From a checkpoint of a small transformer trained on Wikipedia.
Architecture: RMSNorm before each block, rotary positions, normalized queries and keys, capped logits.
Training: a variant of Adam for these matrices, 101M tokens, 4237 steps.
Each number is 128 + 24 x the weight over its row's rms, rounded and kept within 0 to 255. Layers, rows and columns count from 0. Numbers have three digits each. The size before them is the row's rms in percent of the matrix's.

# layer 4 attention query, 96x96, rms 0.135, rows 9-31,40-63,72-95, columns 0-95
133:147108149111133129141141153155124157111122095092114110151146204132151094152104105133108159160101169108134122155125125102109146132109168114122166111075114128161143094132106111142143126128100081134107127119124105105134149160142136126124093141079132140102106149122158157118155148087104161166
082:146091089156088114134163125159132119168111107133109129137168139153131110124144129133142126164111091158147112115114104085105123122121137116081167079084135095154165112117159123107136120084114123136149093080105118101154126151141139147134126139083100129080133163127150127133152113093104161130
134:154159123153127174124126148105132132105121143158141133103135123143124163104102143117127111127127104179169147159141119133147128159161159102110087158186124148099114111129165117127096146125125129099129135161131109136116131073175133176128106125169140094115152106088120135112107123153101077093
086:147098139160095132141132140139137200112108099126132125139176151157138097138107144156143171136107138097183095101111094118144118150154143135127092160113161152108127083120153112108111123099106088109114103118119091137163125109154110143147160084101137109130127104136140132088114114146090120107
104:127167147097122091149113114142125162092116153166128127141081104112146100137117160137145146130132126110172143108154105147107163086117131156156157126138159135127103138155114169167116141172162125087132089113108116160139164133117151118098123123121100144087141137164149144135155135086079152147
119:184132101139167143136163133088119072111121151110116132150103187096144149135110085117109131118112124154139141139116167097134158154114139124102149134116109135118141076112144059117154108120103140131165108122114146132120099069149159161124111108126115117111139117122094105136120132140088131102
131:123103123118119092118165118157125123142133096095110139178134088089149100138120128117105103141143132136129113121133132122133088118092125172154153121093146114125132145138117161127129121124134165198112106094100128118147155137083124084112171109178137172106133127132160113149161178110147162116
076:082165146141185127114146127122153181138144133108132074141123084093117150112135136162121134107133129111123152147148111113137160148142127108138106147157168136108096139155169143119084149147145113099131168156137141091153125127090117172119125149100109182143135124123132183129107112151155124134
053:150140182148142091140097127124108154089174132144127142072122141094123137104127128109138171097144106121152074151120158134155172157159109143125137153144129139112089091121125085146118111146172140113152138108128107125108108097125131141114127129095146104133122136162159150107117129134072082152
140:097156163166153121110099125117157135113135124150181105105093104096103171077115139115132121083157140151156152153140127161168135160153132116162084148169137138116084130130154140144087158148147152124120166157151123155111133127122117155130143127135153128157112090117147131141093126159132095129
100:159108095103135114138146090148098151114117145110070165140142133168151120171128114104145140138111133116125111134123155093105101092108128183108172105104150121175170147114114105108147099104126104130151069074126108116129117132121149103123130111157152131094142131139109093123134127097117168129
107:142115088080123138147126099113088135134134107088097178165152142149164097174112102121138122163112105128146110101095115138121120089113116135115138142075147103143143143127105098134153093111124123118123066104088139128145153128115132109113131103155129137086127167165098114143157104124158152107
152:168124155142153143130098160113086127133151172094120144128098125093107161117114127126131118118121134162082105144156182116158156140129130120100124109161110130127156134140139095135133148128144102162161140086132143114070105093124154127108138119167130110115161105127085103119099142173159080121
151:119107127125126113121181117144151110169090101163123113142123148144164095115133133144097146121136164091158105123082102074108105134121162164130147135108167134136118126153104121147152108139143112111099128101137140142171131154124082108141146151088132154125105075106182111161171133128120149125
101:148114102141090138107175150105152099154089102104072140160169138171154106151086146177112123201104122103116115118136128103082133112121137100118162136122110101125177122142162117105136127096135127129129130095145129114127115138145125122109102127131123117093129135101117124126174100111128162100
096:167166176179109102091087155081134146099157166175161136094143100124106156106143119143122139124165102151144137127137119107162155149170137113123107136161105150103119132129154141124101131111147170118137126140144150141128139111154153157141108114136141085141160148105143122120124143171097090128
100:147156154157145133124092134106147083113157145136141116104124146074090157119169153092154155072134154158142136163143134151151152158171104115133120131147120159112108127138134112141121135173127169112144193125142143159109112097147149105155105144112123089153137146103141158113092136131122110137
091:115118130072120114135157124111120091123125115127102104167105120145166119125125099102122132075126150115064157114099120104098105097088096120111177110107147143138152101119126109107170109139106117144158104101120127109161100140138136116102141138120101143115121209149116115130144126082148144115
097:116156148172133091117113129104170147078125140141137139141122089102116140163117118120156102104170178163105147106119183166141159123181101154150130129138099155082111142150115127139125171152130148110102111141150153143142125137129140128148129109140116114164111127156168162088099141126149108137
102:133167099113091100135112124122148139103135079120097162156106152138130071149099098144115144108113104113097109141116100122145140099145141144118149118101111096133142130048103115107165156122126154113084072177123099129108102153123131122128114108108134112124120166137139146116133118134163145171
157:107105129110123126124147099156124141136104084117093119135150153147130086135125105135119154105102143071157112135099106098107125115101148155147149116056169126123127095126116123150143088142133107125113088107114118138160142160123117124168146101104114154129100125154176117153169156087093162105
131:118139153090153160148135187099103116118171143057130142104131100110129164150152125115117134139115132134080119149164171095117117118150125123158104131191106113108149131144122102089111139136136122140141131127150155122105109064141120138121105157140121096149148153132107100109092120138154101107
108:106133136101144134104135112092103063156132098126145072141097100125136140167072163098143121140112120122137174107155090117137114138151125149155128088147106141100122146168131145126097105155123099112142133130134172112180170122132153101152141094105091130123145155124140121124134098101108120111
090:095095092098080125105142136124075090148115137130132144173112118149130111103186130174107136141150113150126123110148124097076085134122097125113159106126127114156122136148153142128124140110121140153132157107136134120112162128114177090109135086141096145122140115119097126166146195131149121114
144:116166118159156143101114109099141114133101120130172110104115111134122135112109161153113093159156147141128117121103116166150093143129156113142057118180123139142127149114129160154091152125135156125087162152142176141135097141136090146159098153144168122129122097121122100159092136149115094098
089:170139126081095134152110143152103164118094089111126123159155113162139107136081137144120133168116081130098132096085106087098105079117102136120148158091110107142143098123164096144129133120132117144141098155121129109143145137143108090107142125152086133143076137111113119139124115127111154087
131:149159103156152105115109149083128131152124102102177125107144092126128142133114148127138148135167145108101152159109114142151132164134140133155085158162086122086113118131133128141116145171149159121110149167177144141144123110161118125110115163112155100133085073106158139151104152163130097118
105:125094124151112071151133145152142126148103116110138116147129102139147132158166129094065121083065138104150088116143163122099153105138161139128152111094120122115117125101131107140150145173093134123130125094115071127129134117141151103136125138115101139096070077148107142135117151123144123128
134:141108127133160112135149134180143115175151116106109125093187168152140090130057099110141117113117130127137112134099142106136142140127130137113116109112136118143156102124143067125171090134155154124139087125099113126142120121174156116122137094186102100109149128104134122160144139132098152147
130:056096110122104144088125165133142116144161159159112118091125104126123154110103094135124159116143118157091103147143122134107137154171148103115157132154102126120101141157127106072155151134162125164119092149154147099102130130106120128103099194118109116141129120134130146142103122136158091149
084:110137179119078118111158108116149092105106120146147069146141118129139131091118140129128156161163148142131114120132116109114104168103140135155099190162104130110121118089095177106135142130153132148087124177146166112161134134142069113148138150158155132132130134117136103140125104146134133099
061:086167148173119169115131122108185138103143127126153100160086111137086122087140124141116136084164155106179161101134119153135120153126152122156103137137132140122102158136141162117125186148148132108123160138144133126115098174145121115171129122117117141121099103123131169177107128148141118133
049:132118117124186115105098112135156110129088083095098147147142159150128081152102122116100118104127109113123112122115111092118098129066138157122129087150127128159167117152121097142189164105122108115126135138130145121153120106144168089155134173088120109120134151105150111142147133124161153144
060:102124117148104120104154113078161113132132139128127111131074120125101085083122089087126151094174187107174140118101140110133080155121135130138105126129111131144127135130079123105115140159118097145126115129130167113153131150139122109148163151126126150110092129118171149192131149115142145125
122:104162124149155120107105119102138116130138100171189105110086087120116162141119156139119106162162159146123144151122146171140135163138124089152062149180139137096074142144155146133110135132130146114122165146163120125114114133135108153115135117131157124139130098116129133165100119169128090122
095:110154144123142088158168165106167098103075129111082098110148121119127102142110121139111109123131145148136145136118109128109095097099146128132110104112101127112166111084116103136139105094086098143148096112110110141133096118140169118128172161078131136113155131143175097123148140104179139135
180:127143136126137116102114140083111140105158149144155115102099095115109167115117144146105121115183138147120144124166164173155097148133106097115088118177109113105101166144160137108122123107155145157180144148156126118087102115114141178111124119132133112145151110102113126139074113149161099141
159:096128123114135151148136102162143120161102114143099138151126155126147088170164122137135125122045128132143120129116093119095139095119127140130167127091166141152145130134140136169136119138110108110088119096117107119154196162138088102134156140154106139136111149159114134111162168106098149114
074:129136129125112147096128155155157133120112126115102112165106078129148084088132137164149078125128148128114114103119085104098130130142123122123149067096144115129172098096154168097136123165132098108127128080099151148098134175101123101089143174121133153128107131130114092119159131121121127110
099:140122135161114148111139117148112116119150164134167131111156170111124155116170111151173121090126148171148111130137178184155162160111122070114099142119096134123100136109176120148103130129138142143137148131117132112129097114138160158150117119169108109148122111109126111111095179162106100159
089:178145147097133112160106120148087120120180146106132104104099125113093163131134126105119128084130146133114114142155147121125129135136082163111096172154101145133088147157113102125128194118148137134132150112173141149104162090138108157150113102138156099171145140128112118116129097165103120112
090:143109079099108120153159138141090110146135123119083109126103142114143096151145078131145100163120115109108109103090136127107092122110112141096099153137176098147136127110122137153114147093148129151124115079134172106121161121107122121106147149145104120144119173122084113114163099094141139070
093:131173114113120167158105159116128141090164144160087130141099134134119127085139134092123106174136094098126105092164148137164149103134097093115149129135136121115156168113175119133115114095152097113157132141120138138101118100103118118117074098112117085138152158108129126121136129149068144111
119:135088114104113116140149131122138128124150155125091083158108166112145106139126065096121097142072117140124144122108094101125133111109114113069147168078145115159163097131110147124115145095110090120129110087103087118138158118116131081120105117124128134107104165139097138121167130104135133134
126:141106146148158090184122133111186132148172130154120104143162150102103146138106100175131162104160118116110152125119122138125117137141143145080105119139144126156117101149171113082130085144176116099170109147129140114111126113092124147117117151140134127102132187098105115119163104143139119133
120:100146169142104093137118087169088130085126105101154127145163151128131123147156124131125109139136165091145126114140145179173119152114087158110120149157091154101144161114136145089149118138133175116103171144137144131132135151149103145148123085122173144129134174120141129161140135155114154150
101:082151121098121131158102125142171093111094089141169147132119124133115144112144127164091150119113136109137107141134100122143098166141098120140116132137148139184154134155114127119117203170135107090119128127152127121131129126129087121130137185151140154178103139122124106152161088104118152101
065:127143109078145107106132149113087129107125156101114133123140122127148106163097079135103156140132109121139130141171125072094119122175119134101160118129145117090175154136104143084141084116133140111160116158109120100109151116121152111126117097080150138138089171159101146112155099115108142151
096:128103114113146174147133131078134100131121123114104139125161121133115136132103120088129154146128135118137129154145098064148136148096130078161107110150075147129128132129155139109117151129171123168126112184120173113139104100172143129123120145153133079134146120080126113114106116162167107091
066:128134119072110137108158122124113066127102101106119121101125119120134128141137152117138100186117094121118107094113124126091116095121128128109179111113195147154126122145135152121130086076076127133150144102129104131136157136144106140131099136101115140110096181135093130159147128103115151094
092:119173161119150129135145126115118123102144133139148165134133135098111172116146158113154117150174071154151131101170133115146106152135101117134095122174119157099110099139157146125124118157149147142150183142148158122106125107147145164119111130141133070136154134081110159119098161132148084116
070:136105147129133112120129104123106165171139119152102130132172128119089114124124106114114131125094102136138122123089172104142110099119115161140124147077154128153117135158122120143122090122116114145137105108146164134162129148128072099150091098162118162097093129177190101093126168110124146098
099:165137124098109115170142125169103096190124127106119138099168127123148121097099113122136093098120133107141074153150158102106153124115094164144139111084154127143144127149157098146180128133153117124147145099106159154150114127109119096138132129104124164125118108137177125128165145098094151150
107:104129136153135082144171127169127129131101134108131093132136130128105089148126108099158087153092156166141100122133122115130145108112119128158156129086120145168123105126106144175140135104090165127088104093114133148148179149128097083116121097160135148098108140155142122123169162110097155116
076:135113175098158116154128118112148081091154135107103126154151118104154148139129057108105114097136092125116109142170112131141131119077106148089138126127132097122110126153113115112103143114170111113113090117105112138101108087129129109137126110109131151156152207115080149135124128138106124118
064:078122099129135119065139160057131124148085092164137132115149119125135127120132151138111125128151103114120160131125108126113101143138143140114093130149129143112144122092119187087141130142125124138136111143147173131153060151123105154099177149131125143084146117123143092151133100136165128126
075:138123143090093120136160130124091120163097081120089140140142120155163091149117127170110111144114109128124116093102096101079108115110126122119156096133137116138167116121120141101175102109109127147116103124092141081150158159110136123102129139122089129078126154144116095159161113087148162114
053:120155140154111089103141137119119136072143128140127135129123149089140135155142167163160111149152086114145148104162113185157062112110137126113139111131125131132119183097122142083143138097122186136138132139147138129089135120123150153121170092110110142130143174142099120135114108126136151169
081:087146150135111139077108154113129101114135099158162061120080091119114152104145142141105110139161125129148125146115117152125125163163150125106097163182131141124092114113148137116123148129130120116123169150177114125104104104134150129122142151123155081159140090113117160162101138146143084126
062:093125074110136145132128145105133065173100085140120099147080104118128090116147128121133101105132107168109130124101148172124110115106139098144103118135167122110161145151138149164119168086135112094104144091116113120111118155133111087095138125152151134134132137150178112150122170139141129141
117:122143124148132146079093155097154146131112093156175078121088086126118149105143139136117117175167148146125113141118095162141108160163146117117079179185111141133103132120136171112118147150125142107126149167148113134106106148125108143127141144129152103148137081127138153141109126153135093127
098:134135108128141178154143119151105113143126151096091183119154131168126120163125110106123182123091114110127168118162154076077136093089109120164168104096140121149146163182129095124138114109143117145113092118110131102129162131132112143117115112158099101126107131102119127138120105119130144154
070:102124078129145122123173088138156083122096117097121154115155116126122103155107141132109125154132098104127111109104136103062115116094148143124161139123170125139175110104112144120152122123123120122149111098112192133129121150105125111086102126106134146119099104107109118156144072081157147129
071:131157144132094159096099149089136112114162130143153107123130090120132166100113100085145157124157124141153136160153171139144123149162127122128093132159101145139092164149114134122119135135119131104140144178158122149120124100155132169148134112128162099131114075118128142082093175141075103129
061:175118141135108121155092105122133153101150140171167127088104130090128170121135145099114164132125145147138119158178102132161139153166116133130115115145093140103106095140092091143091123172136118137109128131124098149121132099150126140147083123130113120133162115121088149110098143168086075132
071:138100075096111146127139115109136075138106081113089137138149115164170099177121093122096133119104159117118147128155150103074102111094143150114170116114126103157168147122076100110175126153098112109139094122138119112154136124144162115114136119126125125133104165156119123122148128112141154136
081:143094135161096122126116120124150154133119123193160115097117143121112105121139138098169131104142159171156151098120148152144142169120164118141119148124104133102074150132126128135105108138107135114139113120173083172150098092151084192153170139153151124120100129126144122119119122159115116141
077:127116118108128117138150091131104122126113129126110116136129119112150088141127044103123069097142158148109106132099120088106117121101123111102154144099146096152135117122140145111154117107128128113173148088149142160116136143108130108128090104138145127099157152171079126147104107093146137196
147:129108119155128108142137113165132153142099125120122126159152157125134080136136097122164129122098135126146137119097094116116150098102114152141160123058153144142122100138100147173138097134110154121120105104115124166169166175112089104131129090141132177108102149155150127112171126105089167125
076:127113150106095124165108153106140140099146101118107159148114125089114139149157115121150120119150155107099146149115084105168104155105115122094078146161104126099105118122116159070112158137157121143144100158118137151104072098103140142176127101140129078120135151121119117104112093160136112140
087:159102142083077142154128136171160080103163099156134142103132143119122123166135088112146118086116128100161084154150084126133169117122115141112140102105106125125129098195105125126130118117109110111121121131143111124127144130124187129144158095125086144104102159094151144135134143107111134113
# layer 4 attention key, 32x96, rms 0.112, rows 8-31, columns 0-95
085:074130111141132116114168129141127117163107151107101145151073119125134106088128137144143154117131128091115110112136142119148153104107155153166143141106146130154176115082141127121101141143112100180148083127126124136155147143138119121091180116131101193122108176126119140157135148124163152099
061:101140129118084145099151123134121130114136122095149115134138054119112141112108146117153168149125154145076121144153164118119107133134148124113102125127098133113119124161100134176114106124152149138106161159143076144137165120164103131142151155171101155066149102096156148142145122144100152143
117:111093125114127134136159129147128137137118139100078143158139096157165076153122139142091114138097110096131121128120109118094101095108154149123159090106170114136170114120133130109176123122097143154125127101114129099146100168093114105108138145130107150076115164133131136137158140071153170103
111:146158143153120134124094125131159117120142129155168115095124102146093177116160138133134175144120171143137151144152122125151138160145116115130109120156117164134072154140164128132071116141147122122129149131151104132132151102125136146191099131163134081149125113138134150081084159153112083130
078:135108126086141167107147114096096086118103138165077140134139122150135111125132153145116138128115149118137139097135092112092061106085175139131143108093126123137168132128153137096119136092128112146146128108132117119162098149112098118103112174116091106105131157127107074153171092121133137116
075:128142162123134134189128146134143075119140134143093112129179144156178124118149132119118140143126153122098153153160127107121141093100089118073167143135131117146142098118100087114155094124083135111105103151104118133135111146106099109071127129137163110145114170126091158124133146113157141115
065:130133102141164130188087135151122118168121116152118116132188118136162138098114113147126144161104109141182144103136145151098162116168150121094115146135149129124148154092153152090152119143163128095083147126108140112144120152114119115114064133085108135130093132128134143088093134126143139131
092:150119123162147090150083106138140121107131137142160131106156157138104149129123130103153119089119148119153111137139147147158149139160101135138139160102124166098098133132113114170122125150157156102120121116164125173117128125089131138143127077162173080170103101131173120087093154134095117160
168:096093100105111120125170141123113114154109109120084136157121124149165067144106124149111109143116111110112131100108105119092107094095140124133159116100152093158170114112125134111170120106108129142135119118093153103142113166112126108098154134112101170092120145129118099145182117093162175126
163:108108089102107116128167140106114117155098093122088130157142122152168078137108121143099114145127116114114129099106099116096083108111142120115151112131155119150186131108130151096158142110107136141126116120089157102160101163128132117086146134123117150111129147107084108132170114088176172120
065:146104115126141099115117135122126144164094123122119181137131127170154101135092128136129082127172087102138127118133116104107105125147115146136158114125164156115138192113115136122141113155083118117115090115115124110134098138087104106114184124137160183134130147125076119139146158116166159094
080:136128134133112098138142160139139103135150150186153164146150140133086137125151125071157165161129148154157145130133153129149161172156142133148122150149078121135093106121166125113121148144154133084117156136157130146109155115151144168159104128116133091134140093137169146109106150144110078156
079:115130124147138116096122155145155103127124084124094124132128137146146106155074142138121117116160092113068133137076124114083131093075122124131134118085165097133134105105123066106160128124135112139153119114109125121143134152112144121105110105104113116123109149141141133158196110092124165095
075:163122087133141112138151142121133112111159140082118130122116081157125131118127182092139139118154098163129120174131115127137129133128118132139110124131138102090140131097118117163146140136108169092140200108119164156119068123145170142095119148126117147151117088174154121159107161130155106130
078:113059113114106140103116123132080129124097135109135156148108144150141132152073141112153156126113096092109140110118099109115101120090089134123161152099137124097115118125137110141131093164124126135048129157107134122147101125147123113104158101141111158146128150163111151152150109123185151121
101:107116112133112114140136125139131147131117143117089124183131139148178077125128098154113112117126124106123139094115137100104128109100117115119161117108145102136166134137125125114177094125107092139134142131130139125134103186088102077119184116091108173110091136153130088175166120100147149135
132:165162167155123139152101108135137148110142152148161105094137135106088179099113136120141149108137149147146138155135127122172144153141108125152083156166088143097093150133136131139092117130162124127145160134177113145113143105152113162140102114149132072147137108116130139122080128148107083091
115:151151147147150119134085135124121146109147164156178117102137122135089199125125147104133129112145135155120128121152141148149147160162129116131105131176090163110095099135147145141100138119147118139149136142144109130120133082134134149144137111141140071136162123128153159114062147179116082132
103:085142128104144128122163091148093125146104111113087135150128127140147078143134153104114116164099135102090100099124116117086114091118141156152161125118132108137157159113135124123170113117138117140122121102090124115138124128130122085099151131140108183077139110145125126152193147088154171118
078:183123132148157139146096156128118119119118129102154175062115146120120159127121137096140114087111117124163132152145121100164144163131088136154120117156151150159099085111168116117126113108130117119134161171161137134091153110148150108145131148094161092126125138098153162132105140138102096164
085:093096116116152108128185114104121116173129131138098126141150149133128091141088168159115161088130107111116108126127126141118092092147119147131134101118153109139176110123100121115177120119158100121112139145103122091128073155082146094120141161110107168113109109135112116151175122112159156124
068:144117080111120090167162190125117138159132135148104143146130115123141112158127135119096145177127131149123109122125120159126110160156109138115139192124125101193142132142077105103145147142090116109089118160129157104128099123117105103101125122099112130112130097143097115162168098099130124140
075:166149121148110155148109118111088041118146127145151181158159120125093142079142137089137161109135121151113112155130108146149099155161103123157150156117130138118146154140115139146104087142096163151108093145128098154113100114115148127111100087154115089131116140093147135115127143137128115127
066:121095108117133120145129132146087159181123172090121118138205163112119125180124115118119133155111107134151138138096162112118121143173159111127110152111143173112149142141111144149134149138076114143108146129073092136154122137129160096172148155149127136098118126112098116140145146137108136107
# layer 4 attention value, 32x96, rms 0.102, rows 0-12, columns 0-95
095:146117091137130146141116151135123126094128119109134120172168084093142111072182143128132123114089134131152178146117097157095128132118091157095110165132147113099133193108116176160104109113130164135118139142137071116122112128104120143134153135158112098099155127123105138108125116111144132112
092:131154130087127161126131092118161189123162124107155101160146155127131118109133131131095100118121083184152117110174152148161138086103092142164142124124136152115115114091153161147166160090092124126105144114114158130101112125136129152105153146085120154115128134147112148114126179120128120108
107:099138124139144168159107110112095090135115085176145141132142110118123122114144088140129134154101155118092129101127117121144176141125101146160131119135124095099107133130122115136113108120080151068101189150156132136151094123173136116147126106076111144114140133130096173113121082113123139097
106:138144154144137146120101101089182127130146112161138079096153180112138122131150132171185125149124141146166121141108118123139127080096146141126160126128152133129125106071127138103153108152093132172154146138135131096121152137162150126132112187108162137149131128079141163135126148131153128118
098:169124125145107088154114105158101167090124084101141154083122150153122100135067129092116108101172139139094133155151146153108107103145090158119120121109121147126140127109142141110120091110110146122124122111118121134138116120142172131161137092141190128161085128166132145084146140115144127131
105:154097112133144140100148133108126101105131120170122133133187144119150147140142130120121105082136096144120205098129141114132149122121129191102121111101097156119138079190090122107143150121175135139109142090108103113139149126132108152167131095144140128132131129084113143173125135118126141130
090:115114081099148123096099143147124118119180147140127116093128065147134134113134123139132119162113083096135226145144122128126181096130107156107127085124118124145092108147132115132144166120131163082121138104129143102099135140147172142141132134121118136130140104123162141147123105119149146135
088:099159156127117132118130155092125112167159103141116121153095158120136142149125107168108078123147062122134199101134083161089101137133130109149132129139151134111114196093098120144115129135149115143137108077151133128143135135132134109117106096107146114080125114138163141109138129144109123126
098:166103163140098120133130153108138149063127131115141098096098144105147139161114065115125116171125151103168152128135136078118127141118134156148099125107116125126146142129122144137146144060108195102154106115122105141119132115146150137115148133136140100117135174085148156123111120114129169114
102:152138124130109152150105074148129109165113184130113130107168133137099150094101164111091122132115087119095140166106149098087130111117103136107128115101134111070096137165152108163159074141121145120121114103149120122106157130120107101140134101167118142129133102104131140070133127129143134150
103:141088114137120144171099148116173116151127122124101170129138109046110135116117114153155129138130097091095062165138157160133107139109134132171141128118152114157137107104122135129158119101117146122176140134164135128120116137132174108149101099106099101130141114097108112092133101151112129130
097:157105138080132163101124159144134120176144116164126147115120123139152106153133119117091139120079127150165155145120148144159169140144191155128139122112117114130142093126140154145112135174147094158131116117111146133133079094142142156148108140145074102135157115078153125172129100135104134138
098:118131151119063130116154168128121100125168121116131122130117078109096115113101126106153163113119152090155153125133142112100112160163096100123120160085126099166139115109123080075120110139118121105089108120152130099111109110155108120163181136102139137125120093122141156157145152132168118121
# layer 4 attention output (transposed), 96x96, rms 0.107, rows 0-12,32-43,64-75, columns 0-95
082:147158116093128129070062111138130124129134122079111134145117120083132087106116150098133117122137120119115106141140099107108129129134132162082095185093137164132096118087118143114083108132151129188126159124148157109094156149110112112152135144147137139155139127131140129145168120106159110111
109:159137107155104116150102123160160142136144054142107141137121111148125120123130122110146145111138125103087129112162119138172129116146152177114100101127149113102138155134133076140109121123129108117073121115165147177124050152123095135158103133092146142130117091122115148135126163148145141134
099:132093126138156125140118165110119117136144146134160112153169145117133138133136150145084130119133106150157141085120115140141121095122131071117083147119135077145179122138099161162121148124107114102149108141074144165118158119157166117116139118130181088115174173140118138134113110147142126171
081:127129101133123112125082112124135123127106084150128104129132108151135116120133134144128176118135170085137140132115166116114106180096127166126108095114116170108144149087122077146120136131112139162046098148152118099149156112124106147123110153113115135103123161136074149121115148137141141174
073:128104097149119134127093158123145137143167108153140144140129169126112137142109131119125141100099156090159179128147105125183143089160115127119122114128185133113089126121128134123147130118150118111107101138150087164127070160111152116124124114079170166109102114129132136148124160183089120145
089:105146116155150126133169149148167134100139177113121145135156183119172124093137095124133117127115121128134109115112097096116122177132121100131144145116176143142130125140136146111151131152142109110134156137151133082110154119178113112143137095153136084134059124136156118142146162069088127127
093:096106138097138125170108111133179135124119128115117109163139119137169146128108139164139119151109152099138138071127109129139164149147150138117124147118133130102140126136114115161096135173141136089131154171177127153125135130087117108170152107109191161155135109107172129124158135122145072148
082:115132131114138093116112097125124106135141124146125144089104069133161144123132144146139154107139132152150112148114104117159099110097125121146085116108111176094118180127127093090137088130132132193101140143155109159156121156125133143143139126149085143091147115145116133118083149142199145135
089:152172145082116145131110101163149110137117129139110096131167142134142117120089149133131099146113125127088140134081098119134112166117117156085112167127164071133098138086139108118112132141102144116113149115130135130128091120114098159142131117103113104136109095117162170136143161076073116099
087:121116147117130154144137127184175150139103088089117126190132162162119110128128147118137143125074137130140117125136126119112139126191149146123157113125138152103101095127121116139092135136113102079171150120104097081087136095129129127122158114113109134138146109138180158127154116124118087096
083:152117109103093137134110127121136109128110132143121106138109096140102109128091157142133160133128135130162126114087069118148153161098123122105097110105153163175158112125156115169133129141169157150119155129150105154126148138092120131099138085128166148113148153139095117137166095111102085065
092:115147103152135145128165116133137096074111155087118129104123101123146127117098110115119131137138122160124143136117112131082133135078142073150180103120124153142122133108128156152149118115139126129119135127114142072124179090155167117139104157179154067110125157106151139114154167121101132144
079:111098181102159137097099097094097107123089159130140126113133115119144157140142129140122137127120125106146096143111104108122136138180131124126126132116122105111114134118122151108163097150147136201128130159156132067122164099090115097118153144133150097083101149145122122143143100115129195140
093:136175108118164167110109141131137124110124158099152104128154146100113102116125178147150123133138152147141144098100092109083113168140119127124129137139154164153181142146107155124156111104117114157142129132120117073055150126120084108115123121142149102119165121120114146148171137078129114115
084:132118126144129118158096141132156119094148106091128132159148158131128094126152129119138160128179128135126113091137138126140116114137158113139129144109167100139161171099132116139172153112128071122127149121166178146065103141151123108155137136128188123116107168137119154117079157113151130166
109:153146132113116133097099148084140129157099119152141135122141160156135089117138186144134152120109138150139130159114075124130146120132104084140094085114128147156136132131108172146111144130081164120128115123109144127181138155135115130150152086107150086136155131177100193138131095128139139129
110:114137111187157143119139133134126170113192138135122141179130125137134111113142134125097159075133145093116096147116176115114133100088158120133120140136110078051138119120127095114145135132114117155127105142145115117080126125128156143101101165114157131092145155131100119147098102140122133136
096:146163113157145101144116126150140142149126107121113119120128113098114139120100131114129136117103087108125143094122097146155133153178096108138164137130144159134155134114142145133149113157131094131102101128116116175099098100122164118131096162131208197081108087102133141133122139127144084125
085:142127155174140134116150137127156117129133149137115125148095153112159152131120126153135112082149125107170135132126091109164153167127096122148174133120126160090175154169125125129113094152150127114095153157157148143136151145122118109145150114150142107141069104091150086122132117057140141102
082:086104151126131121144141114135142138152180126116130094201119086117134155102129163158079138140124137108142130113141117114123136094124128097107141146137094087072141141166129149164105145184157104140133150117145163173097129126099114111111135130160170125134147126136144112139110087124150114142
099:078117163100110122127118135110090174129166109122151130102101134136142181128099113095147154118188157134126163113122137117123144132084138133155114149119120120140146141119153105152168128113151106146119150150129119155129186151128160137114134093197116138111159123148136125106091088084138132123
101:128145118165164124115156098155132121112120151081128111148103137076124095087132154146097134125126102126106161146114125122119124166173109113114139153165100083102123123139167110139128106149126137153126123151104138168091145112120092119108068114133169128086135096131136147175113118095103141090
081:129097128121100138132109147149161133121088090081128143150119115158100111140115147109121146101077091153159128123140103131136128141125140156140171117095127131094117129119109081150092148149140116104127117194144081099136141120150133079123175140134115137162125141089179118132148096119154155107
077:129125106152121150127138109160095118136108104167153101151105111123048150128140131128094130174108116162104116151134116121139137131108133164151139093082112094120134106135129134146146131116131139155136133121169122112104142106142151141075117114182152143105135171150071119149127113130068147102
091:100145118118125171112170124147140122144144150126134117158113073091127117146137132153097144123140123141127150139156133148132150073103170127104154109143117102130116138128142159122147131132142103148136132089195152125162116113081106103072105128131098090129103112153141118135200145146092145141
108:121126096138154152104107141131136127128136138082161104162122113096103094121107174146122130163145161150166124113126092089114119147103120137075119149124147111157172149121116128134101111113159111166142156107148128101104125102103090114142114116165156124171183140106139134150159118082149101104
095:162118105120112122135107140128170118066143087109141120175155141142136109124149132141114184107168144083162091104155107128119121143109136145102094093088133121091145137111122141123128161115122103125102127108145172152111106142171117131128147093093167120117106173149139152120087150131137120155
116:181132115120106148135104121152116142146131147173137097153153151144101095148121155129119150112100138147158142130110059145127133118122109097106103130111141159170133105115118153089130179109115140108131094138103096109147133134119142140132117074095124146134151150127088196138129087114105089132
125:126148119180148130091145111151116131094139099138114139159161147142114114143147102129120172109103139088139084133125130133115116124076112135087129111119146130075118106114098104104102130108118136154097075121114094115141113095162164139139098161072125131133112168117095165142090121137109099127
114:128123143182144066129094129113136188168118097121110111112098126105112104139117174108144143104091097146134146128098129102120151120151136103155170127109129118127152171130114128144147112130105081133124136099121130147132125134137120135163136127134187120077127082109156121139119129112195115140
121:154140169174141135124169137130139132121100174129144136140141128128179152103168107139152147074136154094149127157145094091109134165094101100125160129140140144099161160163106153108134128176143138145105122135135128117131145148128139122129126123150131111141043113141119111119150122080125158131
101:099119179096141117129146124174146079121096139126135105160133110145134134140143147149124152149094124113149138151154086111108087147126083098052116110133129108092123121089136158095114167167144142143131102113098129135124154098132149106126127099096140100150074152140102126136145115110151126127
091:120093139061088144097118125104111167136139099113150154160130129133156163149082099104136143119168207121127150107138127113158152118074126135158122178122148110125142123128135143139118121128117125128099120145149141120154174121105109109118148114156107128112174137146164138109131087094113120125
112:127169128124132079122123097181114110102088161081097131146096158105137105119136154093147140120110139145139133178110123090128131168136114118131155131155113068110116133098126097143152129144137142159129129108097102147135140140127102147128099092077117119115100093088124180159101134124121144117
125:112112109136100101135113140125160162133089097110175120150087121154114102100132165116092177122107090118165108114122069136121129149181149126122162117124139151109128105132105109155109135149135123116127124145123101129130166108131154099082184113118139144159106139088146083129154098132157133112
128:124138099135106121124139120157102107138122111146158113164095105126049130122140147111116156136121096200081117154146117124129125172136125155129143101122136113146127101113131068149152145120129132160140119126142108103134126109116164167088119138128139171122122136129065109157111129144091140087
112:125176110101123150139179126180125095135114180132131138149148092110153112169126100127128141127150137143114163159160158141125130105083143128079134121136155128125117124116150151113139154143142131094142134113164135123152131115121157101103099132151098092144055121144149140121164134113069152132